Weights of a small transformer language model: 6.07M parameters, untied embeddings.
Each number is 128 + 24 x the weight over its row's rms, rounded and kept within 0 to 255. Layers, rows and columns count from 0. The size above them is the row's rms in percent of the matrix's.

# layer 6 attention output (transposed), 320x160, rms 0.169, rows 91-101, columns 80-159
size [101  93  94  95  88  96  87  70  87 106  73]
[[122 132 156 109 136 115 118 150 143  91  98 120 101 148 146 124 133 127  94 103 163 125 130 134  94  96 123 107  80 157 100 164 143 104 122 110 115 154 111 137 125 134  97 136  92 162 115 106 141 117 128 103  82 120 142 109 154  69 133 149 151 125 105 157 108 139 154 152 164 131 137 174 104  74 117 148 139 109 126 151]
 [147 120  57 119 120 101  90  89 115  97 162 117 106  92 163 116 125 187 152  95  91 141 107 144 151  85 112 106  99 135 124 138 121 127 152 103 132 155  93 110 129 120 148 149 111 188 146 146 113 174 110 132 143  71 167  93 160 139 139  87 119 141 124 174 106 142 142 128 122  87 156 189 139 115 136 156 119 135 117 117]
 [113 115 153 139 165 105 126 142 154 123 133 148 154 121 118  84 106 163 141 150 145 147 136 144 146 155 117 139  67 128 118 120 106 142 129 109 126 106 139 140 119 118  80 122 141 124 123 139  81 160 148 173  97 148 121 145 176 132 114 105 153 127 156 132 132 126 113 166 145 128 148 109 126 112 161 110 110  90 139  72]
 [114 172 104 106 144 115 127 136 148 148 110 125 101  93 139 174 138  91  77 126 150 108  73 169 120 155 126 108 152 131 102 123 125 106  99 127 142 150 157 157 176 154 149 119 111 117 142  91 167 124 122 141 121 135 142 148 146  73 139 102 115 101  87 121 104  97 136 132 115 112 124 152 123 106 130 130 146 135  99 149]
 [130 136 154 166 133 120 156 158  75  94 132 128  95 140 125 132 135 165 111 140 142 142 103 103 134 144  86 105 114 109 146  98 145 112  92 169 133 177 139 173 144 100 140 153 112 147 137 130 163 149  90 111  81 144 104 190  91  94 106 102 125 141 108 125 113 161 108 149 112 132 162 125 151 121 107 120 162 158 112 159]
 [119 163  98 143 116 142 117 117 121 116 123 143  75 136  74 129 123 122 141 133 111 131  96 154 145 125  99 124 128 140 108 172 103 123 138 113 123 117 100 175 132 137 159 130 172 138 101 143 118 148  93  98 143 117 104  85 109 113 214 126 137  89 133 138 110 119  87  91 118 136 101 122 134 150 132 123 112 115 142 128]
 [112 132 141 113 154 161 176 139 155 131 130 104 174 127 137 100 133 145 146  98 128 137  87 155 116 115 135 148 144 143 134 134 163 179 130 124 153 118 148  96  94 125 135 140  92  89 144 137 142 109  83 111  86 140 129 113 122 119 109 128 101 117  81  91 113 124 135 131 145 137 134 150 139 116 163 151 104  62 138 136]
 [141 130 124 125 140 118 144 128 101  99 117  99 190 185 117 163 124 101 155 167 123  99 181 109 132 195 107 145 175 133 138 152 125 138 120 151  97 100 133 167 152 143 105 108 132 185 104  96 139 140 103 113  97 154 141 158 108 134 131 174 157 121 110 151 112 141 136 140 133  76 116 144  97 109 111 126 138 113 158 125]
 [145 142 135 147 159  90 152 136 109 131 116 120 112 152 150 118 129 127 135 121 161 106 101  93 157 105 129 125 118 126 123 174 159 102  81 134 118 147 110  94  78 133 105 140 149 106 144  69 104 143 126 140 135 110 111 102 127 139  74 158 103 118 109  61 112 166 155 101 116  86 123 102  89 151 155 125 114 149 128 125]
 [140 103 119 111 165 115 153 115 151 147 127 161 122 126 100  94 140 101 132 121 124 141 127 116 105 176 163 148 124 129 109 142 102 156 165  94 152 120  98 138  85  76 134 139 131  98 109 180 128  97 125 141  95 154 140 117 152 124 167 154  85 108 107 122 153 112 111 126 110 169 160  90 102 159 145 151 120  93 152 113]
 [142 119 102 146 137 124 148 100 134 135 140 142 159 136 126 140 143 112 111 133 137 146 136  68 135 156 110 144 119 163 109 118 116 124 155 153 113 119 148 111 136  76  94 113 131 119  82 123 115  95 132 116 119 112 142 122 138 124 134 118 155 137 134 157  94  84 139 172  95 150 150 104  95  89 122  97 149 108 149 110]]
# layer 6 attention value, 320x160, rms 0.25, rows 92-101, columns 80-159
size [100  96  95  89  97  86  81  86  96  72]
[[145 132 137 108 130 135 149 134 147 117 107  98 158 181  77 125 108 119 129 133 109 144 140  84 143 130 161 152 157 145 117 146 169 170 164 134  92 112 151 127 172 140 133 148 147 116 151 135 109  79 160 169 131 164 156 142 104 112 114 135 127 132 160 124  88 102 114 117 166 158 111 115 122 128  80 102 124 143 145 103]
 [114 124 126 152 113 160 132 140 125 162 155 114 130 125 135 185 116  89 120 101 117 134 138 108 118 109 126 140 182 155 137 162  98 111 118 122 138 117 111 108 131 149 145 116 118 138 148 159 134  98 112 129 152  81 109 135 114 122 133  76 103 141 103 116 102  81 140  91 103 100 119 101 108 134  67 155 137 155 115 186]
 [141 118 150 132 133 151 173 175 131 139 129 168 103 150 137 102 154 153 140 137 136 147  99 111 139  99 135 111 124 165 162 104 129 156 136 149 133 129 119 148 105 120  99 112 147 142 113 153 125 104 122  97 137 117 128  84 128 169 141 187 114 103 137 151 157 147 141 111  87 105 141 124 103 152 108 135 135 163  95 116]
 [118 143  78 109 105 141 127 107 117 163 173 148 193 138  92 162 135  97 136 125 105 109 132 126 126 142 104 139 103 118 122 121 135 107 111 136 106 113 109  79 109 146 137 115 117 138 134 119  81 144 119 147 116 130  98 110 115 187 132 152 112 104  82 130 133 111 140 165 178 119 120 135 147 130 145 116 125 152 106 141]
 [150 123 131 110 117 119 113 140 124 161 147 167 146 148 148  93 137 113 114  76 149  82 151  99 144 114 137 145 152 123 145  85 112 119 107 146 116 128 167  69 135 119 117 127  71 106 104 131 137 146 141 141 129 119 157 142 124 112  98 158 139 121 154 162 152 120 170 138 171 120 132 158 119 113 106 118  99 132 146 125]
 [158 132 100 136 109 135 144 122 110 136 147 118  59 133 171 160 108 147 133 160 145 172 150 105 173 166 121 141 154 123 112 132 120  82 158 118 131 126 110 156 148 126 132  81 160 150 100 112 127 137 171 144 169 116 111 126 130 132 142 110 123 126 133 131 137 127 144 141 168 109 133 102 125 162 123 137 167 190 146 134]
 [117 162 117 112 117 176  95 126 122 118 128 143  66  91 172 119 126 149 105  89 123 165 123 172 152 127 135 128 107 109  64 118 102  99 148  97 170 147 122  93 150 127 158 156 150  82 158 151 136 124 119 149 139 145 131  91 137 123 158 105 111 116 137 123 151 139 146 109 137 150 180 143 119 112 180 144 114 115 149 124]
 [104 119  84 130 108 141  86 148 157 125 134 123 175 104 144 144 114 129 153  90 177 140 161 169 110 153 130 114 151 110 126 117 112 129 157 151 145 115 136 166 163 108 134 142  99 170 119 183 139 119 118  79 110 184 133 146 121  83 139  93 120 119 159 140 149  99 114 121 121 147 140  95 164 105  96 117 138 129 134 134]
 [132 134 163 122 128 138 117 143 114 108 135 112 120 131 117 113 153 167  97 143 132 110 137 166 150 126 123 106 115 111 146 126 125 137 133 147 118 117 134 103 150 177 128  98 147 152 153  69 135 142 163  71 133 100 123 162  91 140 151 120 150 145 140 147 141 100 137 136 148 117 102 150 185 127 161 138 151 146 124 141]
 [128 134 160 119 123 111 102 144 104  78 129 140  84 104 134 135 120 100 103 124  87 105 121 130 122 128 159 120 116 111 120 145 117 137  51 111 119 122 103 173 132 169 160 141 143 117 136 107 132 148 146 161 127 153  78 109 107 132 103  89 163 148 131 129 121 195 134 143 169 109 123 140 128 125 133 106 105  89 118 140]]
# layer 6 attention query, 320x160, rms 0.24, rows 96-127, columns 80-159
size [ 55  66  84  70  82  80  77  96  81  92  94  82  93  91 102 109  52  55  69 120  71  91  94 107  87  90  83  85  74 102 103  85]
[[106 136 154 110 139 148  94 149 154 135 106 144 182 116 125 140 171  94  77 118 117 138 111 139  97 136 156 137 123 144 146 155 125 122  86 154 134 115 102 127 121 124 119 156 169 144 122  95 110 116 158 121 144 120 137  95 139 111 148 132  80 149 158 113 145 111  97 157 137 135 120 112 137 106 142  93 159 120 140 181]
 [145  88 134 146 149 124 180  99 101 104 129 142 112 146  83 106 133 135 147 139 153 127 124 150 121 125 135  92 143 101 126 153 168 149 105  88  60 153 111 137 108 145 161 123  91  93 149 154 115 133  85 105 140 140 135 129 168 115  98 128 155 138 180 116 136 126 173 120 159  98 141 141 124 152 116 125 164 134 130 129]
 [105 157  83 114 147 131  87 136 161 142 141 105 162  97 115 142 166 137 100 135 161 151 114 161 156 170 134 132 119 148 100  99  76 113 142 123 182 113 126  91 177  99  99 123 162 149 121 185 144 104 125 160 104 138 162  89 129  98 138 148  93 101  71 138 113 120 122 162 146 150 141 140 109 116 155 119 163 124 133 123]
 [ 88 147 133 124 124 127 120 145 157 116 176 112 130 116 162 139 174 139 124 148 121 120 146 115 145 124 125  81 146 158 130 199  99 133 138 132 134 132 122 111  97 144  90 136 149 142 137  90 141  84 159 125  92 135 140 134 140 138  93 107  77 110 124 123 117 131 166 143 123  92 146 139 159 109 125 130 150  85 103 105]
 [154 121 132 131 132 151 140 152 150 167  98 134 167 125 132 130 140 145 147  88 119 162  46 153  99 149 142 129 135 144 141 113 120  99 119 157 172 132 175 142 152 148 138  91 121 139  87 161 171 154 105 144 122  82 100 123 102  96  92 104 106 138  89 153 127 126  70  99 133 125  74 147 119  88 113  96 155 128 112 166]
 [160 131 140 145 130 109  94  84 148 123 175 155 131 155 126 150 137 130 140 154 139 124 122 180 110 146  94  77 148 123 113 166  64 133 161 111 102 132 108 119 191 101 132 107 166 123 105 127 137 129 133 102 119 177 145 114 149 159 150 114 129 134 160 110 111 152 154 128 127  92 160 123 128 146 100 145 135  91 116  66]
 [126 108 116 159 167 129 164 113 105 177 119 106  69 117 103  90 143 110 105 133 132 112 171 152 146 110 121 133  76 128 127 182  82 117 143  88 107 154 105 136 153 100 118 145 153 119 117 131 131  98 140 124 136 137 166  71 140 118 139 120 143 104 125 106 151 143 134  99 138 139 134 153 142 165 148 120  81 100 173 120]
 [142 138 132 151 139 139 125  62 108 118 147 104 139 121 160 119 170 164 150 158 119 126 146 176 145  87 100 102 120 116 137 146 120 135 131 125 115 147 146 133 141 134 104 144 148 115 119 134 124 100 106  74 167 132 121 189  93 179 137  97 116 141 111 125 161 132 116 133  85  96 153 142 122 166 153 114 128 127 110 109]
 [145 108 149  96 127 142 110 138 137 123  94 153 137 127 119 132  54 132  94 151 162 148  97 102 128 160 130 154  79 108 127  57 154 101 145  99 173 105 135  94 125 152 103 137 119 108 131 185 123 163 157 126 112 123 129 154 102 103 144 128 116 141 114 125 119 114 106 138 111 150 106 150  86 102 146 119 102 168 173 122]
 [123 101 126 133 111 140 117  91 128  89 141 112 138 164 177 128 146 102 168 115 122 131 151  84 133  97  95 124 124 141 109 134 127 126 121 136 104 155 107 124 107 150 142 127 190 154 156 142 104 140  98 144 170 102  80 136  76 153 148 103 177  88 171 140 146 160  99 146 131 117 120 124 127 156 132 109 123 132  93 118]
 [123 185 115 135 118  84 177 122 119  76 135 107 159 126 123  84 143 138 134 118 106 146 137 122 131 114 113 151 130 133 146 174 152 135 123 109 141 136  94 149 111 113 157 127  96 157 157  91 149  87 109 130 133 111 172 144 138 157 125 168 131 153 146 165 147  96 123 104 123 166 172 174 189 137 155 125 137  97 139 121]
 [ 87 137 145 121 143 145 124 149 139 120 115 105 122 147 162 136 125 131 121 175 115 133  98 149 128 115 114 118 180 111 119  87 110 131 145 128  99  89 180 129 125 160 129 123  92 100 170 174 133 119  99 106 133  76 189 137 116 103 126 125 100 125 130 149 125 112 125 149 128 113  98  69 116 152 127 122  98 114 142 119]
 [147 173 156 149  89 124 165 134 118 135 128 135 133 129 125 118 164 125 129 142 129 128 133  97 139 120 164 199 133 137 144 144 159 132  94 136 172 192 125 135 123 112 148 130 116 133 165  52 143 142 120 131 117 152 134 119 129  90 118 123 130 110 122 101 137  99 107  82 188 143 138  87 154 134 102 177 147 130 110 139]
 [111 132 119 132 110 124 152 113 133  77 149 107 168 124 117 115 134 133 151 161 114  97 109 113 110 140 130 121 162 122 100 122 138 149 128 131 129 160 128 117 116 160 128 155  86 143 127 196 128 164 142 100 104 129 164  94 141 117 102 127 128  92 138 170 118 141 123 113  94  64 128 133 134  99  93 101 125 135 130 127]
 [125 154 158 141 113 142  96 140 138 127 153 167 116 139 152 155 151 143 146 139 112 121 165 119 137 125 114 107 155 145 155 176 122 123 110 150 100 124 137 170 142 101 144 136 136 107 140  61 145 125 104 142 166 135 113 153 105 187 146 134 124 146 122  74  74 126 128 126 124 101  97 142 132 136  76 149 121 120 116 135]
 [102 117 101 129 140 104  97 159 123 150 112 117 153 118 119 115 121 101 142 112  96  86 137 106 118 146 125 123 107 139 137 161 160 123 148 151 133 133  86 115 118 135 127 129 147 194 136 136 102  93 111 153 100 120 141 124 152 123 154 117 158 121 133 119 171 154 147  77 127 158 126 158 158 156 151  98 107  89 136 177]
 [ 74 119 141 146 127 159  96 141 166 151 134 135 113 118 122 157 137 187 152 102 116 135 156 119 149 130 112 104  96 150 140 156 164 123 145 151 140 115 118 113 132 135 137 102 164  97  91 125 163 102 100 129 125 170 142 168 113 104 105  97 120 158 123 101 127 102  86 115 165 159 152  83 160 122 173 153 117 153  86 136]
 [135 150 140  79 144 140 142 117 131 141 134 118 144 134 150 147  89 119 117 158 101 138  67 100 153 119 161 168  91 147 177 138 151 154 152 151 164  88 104 108 187 114 172  99  99 137 132 121 185 149 150 152 107  81 145 149 104  81 119 112 136 157 118 127 152 114 122 170 137  98 145 183 113 149 116 134 152 134 114 144]
 [115 127 114 153 111 120 107 124 108 132 131 165 142 130  96  98 165 118 168 137 160 119 187 136 111 148  80 183 139 144  88 104 128 144 138 128 123 142 115 125 101 135 136 133 135 114 112 135 139 132  99 144 126 152 123 117 126 149 153 124 161  95 123 111 133 137 125 149 160 134  99 125  87 141  99 146 120 130 128 107]
 [122 115 107 166 124 114 165 139  92 112 120 128 118 106  93 140 158 115 140 135 106 110 187 142 132 111  95  87 138 151 140 157 179 118 170 151 104 159 113 179 112 135 102 125 136  98 148 104  67 130 111 133 148 143 161 157 145 160 141 130 160  92 133 121 135 114 156 111 124 130 143 116 136 154 122 145 138 122 110 100]
 [129 169 170  86 143 180 120 102 109 117 146 126 170 115 131 145  95  96 181 154 115 131 110 128 162 106  99 113 137 148 149 158  80  96 157 122 164 141 119  97 126  93 154  49 162 101 115  99 152 104 106 136 124 117 125 153 117 163 107 138 120 101  92 143 127 156 151 142 104 138 153 119 124 168 119 104 126 109 156  91]
 [116 138 121 124 130 134 100 127 137 129  94 135 128 163 123 145 142 150 101 125 154  90 108 156 147 145 148 120 175 125 151 139 104 131 102 112 129 123 135 101 143 145  63 172 104 141 113 154 140 121 169 137  64 135 159  98 124 119 176 156  90 130 108 115 113 112 147 133 124 105  61 118 126 160 149 134 162 115 150 110]
 [120 142 144  99 161  63 144 130 159 121 105 145 164 118 138  88 126 113 121 101 169 124 126 117 134 167 124 188 107 129 112 119 151 151  88 132 170 122  76 112 100 150  88 166  96 165 126 129  81 124 176 105 109  91 108 101 108 125 115 159 131 183 114 114 145 117 118 152 164 165 129 162 109 104 153 113 138 110 141 134]
 [ 93 117  96 124 103 111 132 131  91  92 121  96 160 126 134  70 105  97 131 132 122 128 129 123 136 156 100 174 105 150 115 127 171 146 120 104 120 117  86 148 116 129 155 131 121 144 143  83 114 103 111  97 134 136 169 114 148 138 120 165 123 128 151 106 115 118 114  97 121 174 122 114 140 130 111 165 142 150 116 155]
 [143 130 141 151 133 123 106  85 136  97 150 180 139 148  89 175 103 117  96 108 121 138 122 151  98 129 136  93 123  88 139 130  79 126 104 131 146 157 136 132 149 132 127 157 157 118  79 150 151 152 129 160 121 116  99 110 143 126 142  87 140 148 114 132 148 110  96 110 126  92 144 113 128  89 136 129  98  72 112  91]
 [149 124 143 127 207 114 121 135 123 127 146 106 100 137 137 120 175 164 115 104  87 121 154 127 144 107 140 138 136 125 145  95 140 162 141 125  80 124 149 140 110 113 107 152 132 111 144 127 153 154 120 101 116 115 133 126 110 120  86 120 116 165 141 157 157 136 125 162 117 166 115 115 117 159 150  87 115 127  90 134]
 [104  76 131 114 120 131 131 126 166 161 109  70 113 134 150 134  74 136 127 146 163 121 156 113 161  90 132 127 104 110 121 113 137  72 132 132 122 159 169 141 106 131 108 105  89 122 176 159 100 138 110 134 122 104 137 112 113 106 148 109 144  98 154 133 119 154 148 125 136 100 120 140 124 145 136 114  98 154 146 113]
 [145 137  93 149  86 173 129 123 144  79 110 120 152 121 148 135 123 117 127 143 153 171 111 152 156 102 152 130 104 153 113  93 138 156 110  98 130 114 146 140 112 139 127 107 101 120 121 100 110 157 170  90 151 161 123 156 121 129  86 129 133 101 138 147 100 148 142 169 131 153 186 109 121 159 139 124 131 139  73 143]
 [117 116 105 111 106 105 141 139 151 118  84 110 134 130 143 132 129 109 105 100 126  95 141 104 112 131 145 131 105 116 170 126  92  99 118  77 154 119 107 166 128 108 167 120 172 126 184 154 122  66 110 136 144 128 154 103 100 129 145 107 107 129  93 105 112 151 117  71 115 175 101 124 135 205 149 130  91  94 153 108]
 [171 164 147 140 106 163  94 157 140 123 112 120 127 156  71 149 132 121 145 143 129 168 119 142 130 149 163 147 124 145  80 102 113 179 127 148 134 132 146 119 142 128 100 120 123 131  82 139 150 167 166 113  82 167 114 123 146  89  75 102 147 119 148 163 106 100 153 176 129 141 166  97 122 103 117 108 139  79  73 133]
 [145 104 139 105 164 130 104 107 119 123 103 150 131 175 130  96 129 159 109 112 148 122 173 135 133 109 162 156 156 100  93 119 117 150 154  91 164  95 126 158 104 151 130 131  91  65 156 140 140 151 129 113 125 117 134 137  68 140 178 156 151 189 153 119 160 142 136 122 119 125 133 140 106 153 130 112 129 163 103  96]
 [162 106 120 128 131 151 105 103 121  93 133 180 146 141 168 144 133 126 137 144 109 151 140 131 152 134 124  92 115 145 116  84  99 123 115 159  99 149 117 151 151  93 121 114 118 128 115 116 180 141 119 111 137 173  66 100 133 147  82 124 156 125 119 111 113 115 148 186  98 159 152  76 140 118 133 107 124 144  94 115]]
# layer 6 attention key, 320x160, rms 0.241, rows 96-127, columns 80-159
size [ 38  53  82  64  80  81  82 100  84  88  88  67  96  91  92 104  49  42  60  90  80  93 105  96  93  89  89  73  72  98 101  84]
[[ 98 140 114 112 153 104 135 113 132 105 112 129 172 152  97 123  47 124 126 133 128 162  85  88 102 121 134 132 152 121 173 150 100 139 117 154 123 122  94 113 120 127 110 132 154 116 153 137 115 108 122 134 130  88 113 118 140 163 153 133 131 170 135 143 141  83 107 135  99 129 158 105 110 130 122 110 105 149 122 148]
 [148 121 159 107 124  96  94 127 147 141 136 136 176 113 114 100 119  89  83 139 150 143 148  74 115 157 111  99 156 145  99 127 118  84 146 161 136 175 104 140 163 113 149 128 156 189 174 152 120 116 125 127 121 107 116 127 142  99 127 156 158 153 127  96 157  82 134 131 123 130 119 100  83 152  82 153 135 121 179 146]
 [110 131 126 133 103 139 130 126 125 142 133 100  79 130 133 122 136 147 127 118 149  78 144 122 170  69 119 123 106 114 158 157 133 143 109 140 120 116 131 158 140 156 154 109 115 126 128 123  92 137 149 101 145 133 138 153  99 147 114  36 109 143 140 119  78 152 146 107 142 109 147 133 151 133 159 112 140 123 122 118]
 [135 166 115 154 114 146 109 132 127 138 124 147 116 147 139 118 154 132 103  71 151 113 177 132 119 129 162 144 138 104 155 165 117 122 103 116 123 126  84 129 125 158 136 123 146 179 114 132 125 127 141  78 116 149 125 136 141 104 143 116 124 104  74 107 136 126 157  98  38 106 134  94 129 129 135 122 126  67 121 113]
 [141 124 121 159 159  98 127 156 112 148 149 108  97 107 128 121  89 169 138 102 125 151 114 112 131  83 112 139 108 107 167 147 130 120 130  87 115  88 141 134 146 152 142 137 118  95 123 140 116 156 150 135 116 108 146 151 101 194  86  84 110 129  94  96 119 150 105 106  86 121 117 157 142  72 138 101 111  97  93 131]
 [120 160 156 112  70 117 114  68 125 110 148 112 115 133 142 167 132 136  95 124 138  92  98 124 123 146 154  99 118 169 141 104 140 138 103 156 125 151 128 144 111 109 132 113 135 138 114  82 141 105 138 115 154 132 135 109 170 131  99 126 152 114 122 125 103 156 155 139 164 153 185 108 107 169 128 157 143 112 113 103]
 [168 146 158 123 133 154 122 107 130 155 127 138 129  88 107 149 119 112 139 147 145 138 179 108 194 116 156 176  90 126 125 137 125 144 133 156 114 141 112 133 115  87 135 102 154 116  98 126 165  76 135 121 119 145 131 138 105 122 133 106 111 108 167 154 129 100 156  98 155 160 154 114 143 146 135  63 107 138 133 124]
 [107 165 139 124 101 132 106  83 120 141 133 122 155 100 120 113 120 125  96 148 118 153 135 119 156  96 177 152  89 122  99 167 114 117 137 135 170 169 112 136 149 128 125 130 141 132  95 135 127  93 140 121 156 121 139  86 145 124 167 147 168 123 107 158 173 133 139 146 126 110  85 142  95 141 133 149 147 153 152 148]
 [151 140 166 150 122 149 122 148 110 102  90 108  86 147 107 105 169 145 109 130 137  96 126 126 142 138 137 178 141 111 161 104 129 126 123 156 162 142 143 142 137 110 109 166 155 144 148 109 151 123 157 132  98 145 123 171  80  89 173 126  98 110 111 145 127 129 101 114 125 105 136 108 176 131 143 160  92 135 155 161]
 [112 139  92 135 150 120 146 128  99 136 131 124 129 178 155 147 141 127 183 131  68 112 123 113 142 109 137 138 111 123 137 163 133 154 103  86 120 129 134 101  99 127 126 119 138 104 103 148 173 170 141 141 148 125 125 103 130 104 143 116 145 112 114 155  87 162 104 154 129 154 134 146 140 127 141 195 143 139 145 166]
 [114 142 136  94 149 113 150 151 153 103 123 137 189 125 117 121 118 131 137 131 111 154 117 161 102 109 112 128 131 108 136 105 127 133 165 130 155 116 108 136 157  98 111 119 125 146 140 107  99 118  86 140 114 131  99  71 144 180 122 164 172 166 145  98 125 136 159 125 125 127  90  88 155 161 179 126 170 125 112 111]
 [129 118 118 160 128 126 128  98 163 132 153 171 140 120 141  94 109 117 146 156 157 106 104 147 153 162 115 104 157  83 112 102 164 166 123 125 104 169 147 130  94 149 112 139 104 118 113 139 133 174 126 115 151 137 125 115 118 103 112 122 160 138 120 130  82 110 148  81 157 152  61 142 158 180 164 129 111 123 148 134]
 [127 148 166 112 130 149 139 120  86 153 127 108 139 145  92 100 159 133 154 136 105 140 120 123 133 104 138 151 116 117 149 105 135 130 134  93 148 118 102 108 129 121 144 146  99 117 117 113 149  83 140 132 134 182 115 155 163 181 139 144 140 136 149 118 153 160 115 119 119 110 139  82 129 163 106 118 128 113 110 119]
 [146 146 133 144 148 137 155 108 109 150  98 148 121 107 142 106 118 124 125 161 166 134 153 130 137 162 150 103 117 105 137 116 116 140  92 132 131 164 111  98 140  82 115 167 124 159 159 165 118 151 156 148 106 110 146  99 137 184 110  77 109 153 127 121 155 178 125 144 121 149 126 137 112  66 132 144 118 121 100 100]
 [116 151 128  97 112 129 110 127 130 100 168 126 150 141  97 129 129 153 147 151 104 126 134 127 175 104 128 110  95 140  83 149  67 123 133  79  91  82  91 141 116 151 160 123 156 114 157 148 125 115 122 116 151 140  71 148 116 125 165 153 141 104 176 141 166 139 128  97 108 117  96 134 132 106  92 167 107 147 147 119]
 [125 138 112 121 193 121 104 140 134 147 131 166 141 119 175 152 188 123 124  80 123 149 113 111 112 126 141 135 146 112 163 106 143  87 152 181 136 134 125 122 154  96 107 128 149 157 149 115 146 167 107 166  85 132 150 129 152 114  66 133 142 149 164  86 127 124 133 121 150 120 132 150 120  90 144 134 152 129 124 132]
 [132  99 114 114 120 150 162 169 127 126 181 125 118 123 159 145 112 152 127 122 111 103 148 128  98 102 131 182 133 131 143 152  93 157 104 123 151 118 174 167 122 144 138 107  71 126 126 156  84 147 115 134 130 143 114 119  84 132 123 119 138 125 114 145 148 179 142 143  96 103 148 126 184  96 133 120 108 143  97 128]
 [149  86 108 110 168 124 122 131 129 107 121 151 186 141 104 128 108 124 151 150 159 155 131 120 115 145 123 106 140 123 108 128 128 140 124 120 145 166 113 127 105 123 107 137 111 158 111 147 115 111  83 159 148 145 147  98 109 108 172 184 150 154 124 164 171 134 122 148 132 128 130 131  87 135 153 156  96 122 131 127]
 [114 137 113 122 108 143 149 121 130 152  88 109  89 110 108 136 134 125  57 130 170  89 131 125 165 138 145 119  82 132 160 125 133  80 118 142 134 146 109 170 158 128 100 135 168 169 168 130  96  84 141 121 125 120 148 121 135 125 106  68  98  92 100 111 112 113 161 103 137  81 147 122 125 142 131  88 110 101 117 124]
 [134 112 156 107 119 106 137 101 124 107 107 158 213 143 111 126 115  92 102 143 125 176 138 128 140 141 154  67 155 138  92 136 127  93 129 145 143 147 114 104 125 106 120 135 130 123 155 139 145 116 127 149 139  95 133 119 128 118 139 156 138 158 104 126 168 121 104 133 135 158 126 142  98 135 120 166 124 119 141 154]
 [145 103 118  89 109 162  98 123 136 122 109 115 117 106  87 129 121 155 106  84 137 140 137  91 137 144 118 127 116 123 114  95 168  96 146 168 125 146 125 132 145 149  97 119 150 148 127 168 124 127 157 142 171  96 127 142 127 140 123 112 171 158 139 159 127  97 134 140 154 108  92 139 149  91 135 116 180 101 150 131]
 [108 154 132 139 153 161 116  84 170 151 100 130 100 102 133 126 130 149 117 130 165  93 129 165 139 138 136 188 166 144 158 154 145 150 134 144 112 145 105 120 104 117 148 116 145 126 119 112 125  73 110  90 113 155 130 118 151 105 150 147  94 102 154  86 129  91 128 147 134 121 150 121 129 102 110  83 105 129 133  77]
 [142 144  96 133 165  96 150 174 136 176 137  73  80 128 136 104 135 122 117 143 136 148 103 129 101 113 146 148 130 151 139 113 148 133 117 119 137 144 135 172 157 158 130 155 124 109  97 117 117 145 117 101 128 129 143 129 120 129  82 127  84 104 130  72 103 120  84 107  94  99 130 117 125 144 177  72 105 172  82 143]
 [136 140 172 113 136 169 181 117  77 124 101 131 150 120 130 153 128 145 132 139 117 109 102 151 137 133 160 155 155 140  72  84 146 129 144 130 140 118 109 129 108 133 108 129 128 141 145 111  93 138 146 143 101 160  85 131 121 153 114 145 151 151 128 121 137 166 173 123 153  57 145 114 141 114 153 116 101 153 112  94]
 [107 167 107 111 135 103  98 108  95 141 124  97 112 132 120 117 127 153 145 138 160 126 161 130 134 139 165 163  95 140 136 149 110 149 140 107 120 108 111 124 109 104 152 127 128 138 119 115 164  44 155 109  96 160  90 109 147 123 154 130  92 108 169 141 121 119  99 153  93 177 117 121 178 121 116 105 108 135 115 111]
 [124 178  92 156 154  97 113 104 171 113 170 108 116 123 137 108 115 148 107 114 147 137  99 122 121  92 136 101 111 104 116 138 139 114 100  87 133 126 141 173 147 115 120 112 115 123 101  90 136 167  89 130 144  80 132  75 114 118 134 140 136 107 125  94 161 133 100 145  86 135 109 159 115 158 155 133 116 144 157 162]
 [140  99  79 150 113 112 128 147 157 174 114 144  86 158 158 111 122 119 151 174 136 125 129 148 159 112 111 102 154 116 164 146 157 139  99 152 118 154 130 107 131 108 119 128 120 104 159 115 132 158 141 120 119 102 161 134 131  89 140  94 116 158  94 148 104 154 149  99 155 131 117 164 103 154 143 159 119 141 175 183]
 [182 120 142 102  89 168 153  80 104 117 114 118 100 142 149 132 115 107 130 153 154  96 116 129 126 103 150 152 159 102 121 164 142 134 113 123 133 117 136 105  80 167 124 159 108 154 128 146 126 120 126 100 128  96 103 130 121 136 143 120 148  66  94 109 117 159 167 153 118 106 175 112 111 142 143 143 112 117 127 154]
 [127 109 160 131 139 105 108 121 121 104  87 103 113 116 102 150 154 102 138 109 121  82 114 153 133 125  94 135 116 151 131 113 164 158 145 154 124 128 129 110 122 133 127 128 169 153 156 126  87 181 194 135 126 142 153 122 123 131 103 154 167 125 166 158  77 118 127 106 149 112 116 124 133 114 179 132 118 142 142 166]
 [153 152 146 107 137 120 123 170 108 132 133 116 110 142 123 162 111 149 117 131 190 133 142 109 118 107 157 155 126 121 132 133 109 102 109 107 132 134 150 158 119 134  93 132  78 148  78 167 168 100 129 101 108 110 104 129 150 139 110 119 144  79 149  57 127 138 102 142  87 181 133 104  99 162 112  93  91 102 126  94]
 [145 136 100 135 143 116 147 151 134  94 101 118  84 148 119 136 130 117  97 145 123 107 124 117 114 106 128 139 131  76  99 172 131 163 106 122 147 127 151 164 131 125 125  95 135  97 136 122 129 165 136 137 171 178 125 122 141 119 159 156 138 122 153  99 124  97 112 141 144 121 129 167 120 134 211 155 144 165 120 182]
 [122 139 160 112 108 124 120 123 135 115 159 125 143 181 144 196 142 110 150 147 124 118  99 153 124 146 118  96 160 116 108 134 113 125 136 123 105  98 141 138 104 164 127  76 134 116 110 135  87 125 136 139 158 102 135 144 119 149 152 137 153  83 140 126  79  86 125 137 132 134 128 136 144 146 104 110  98 121 122 125]]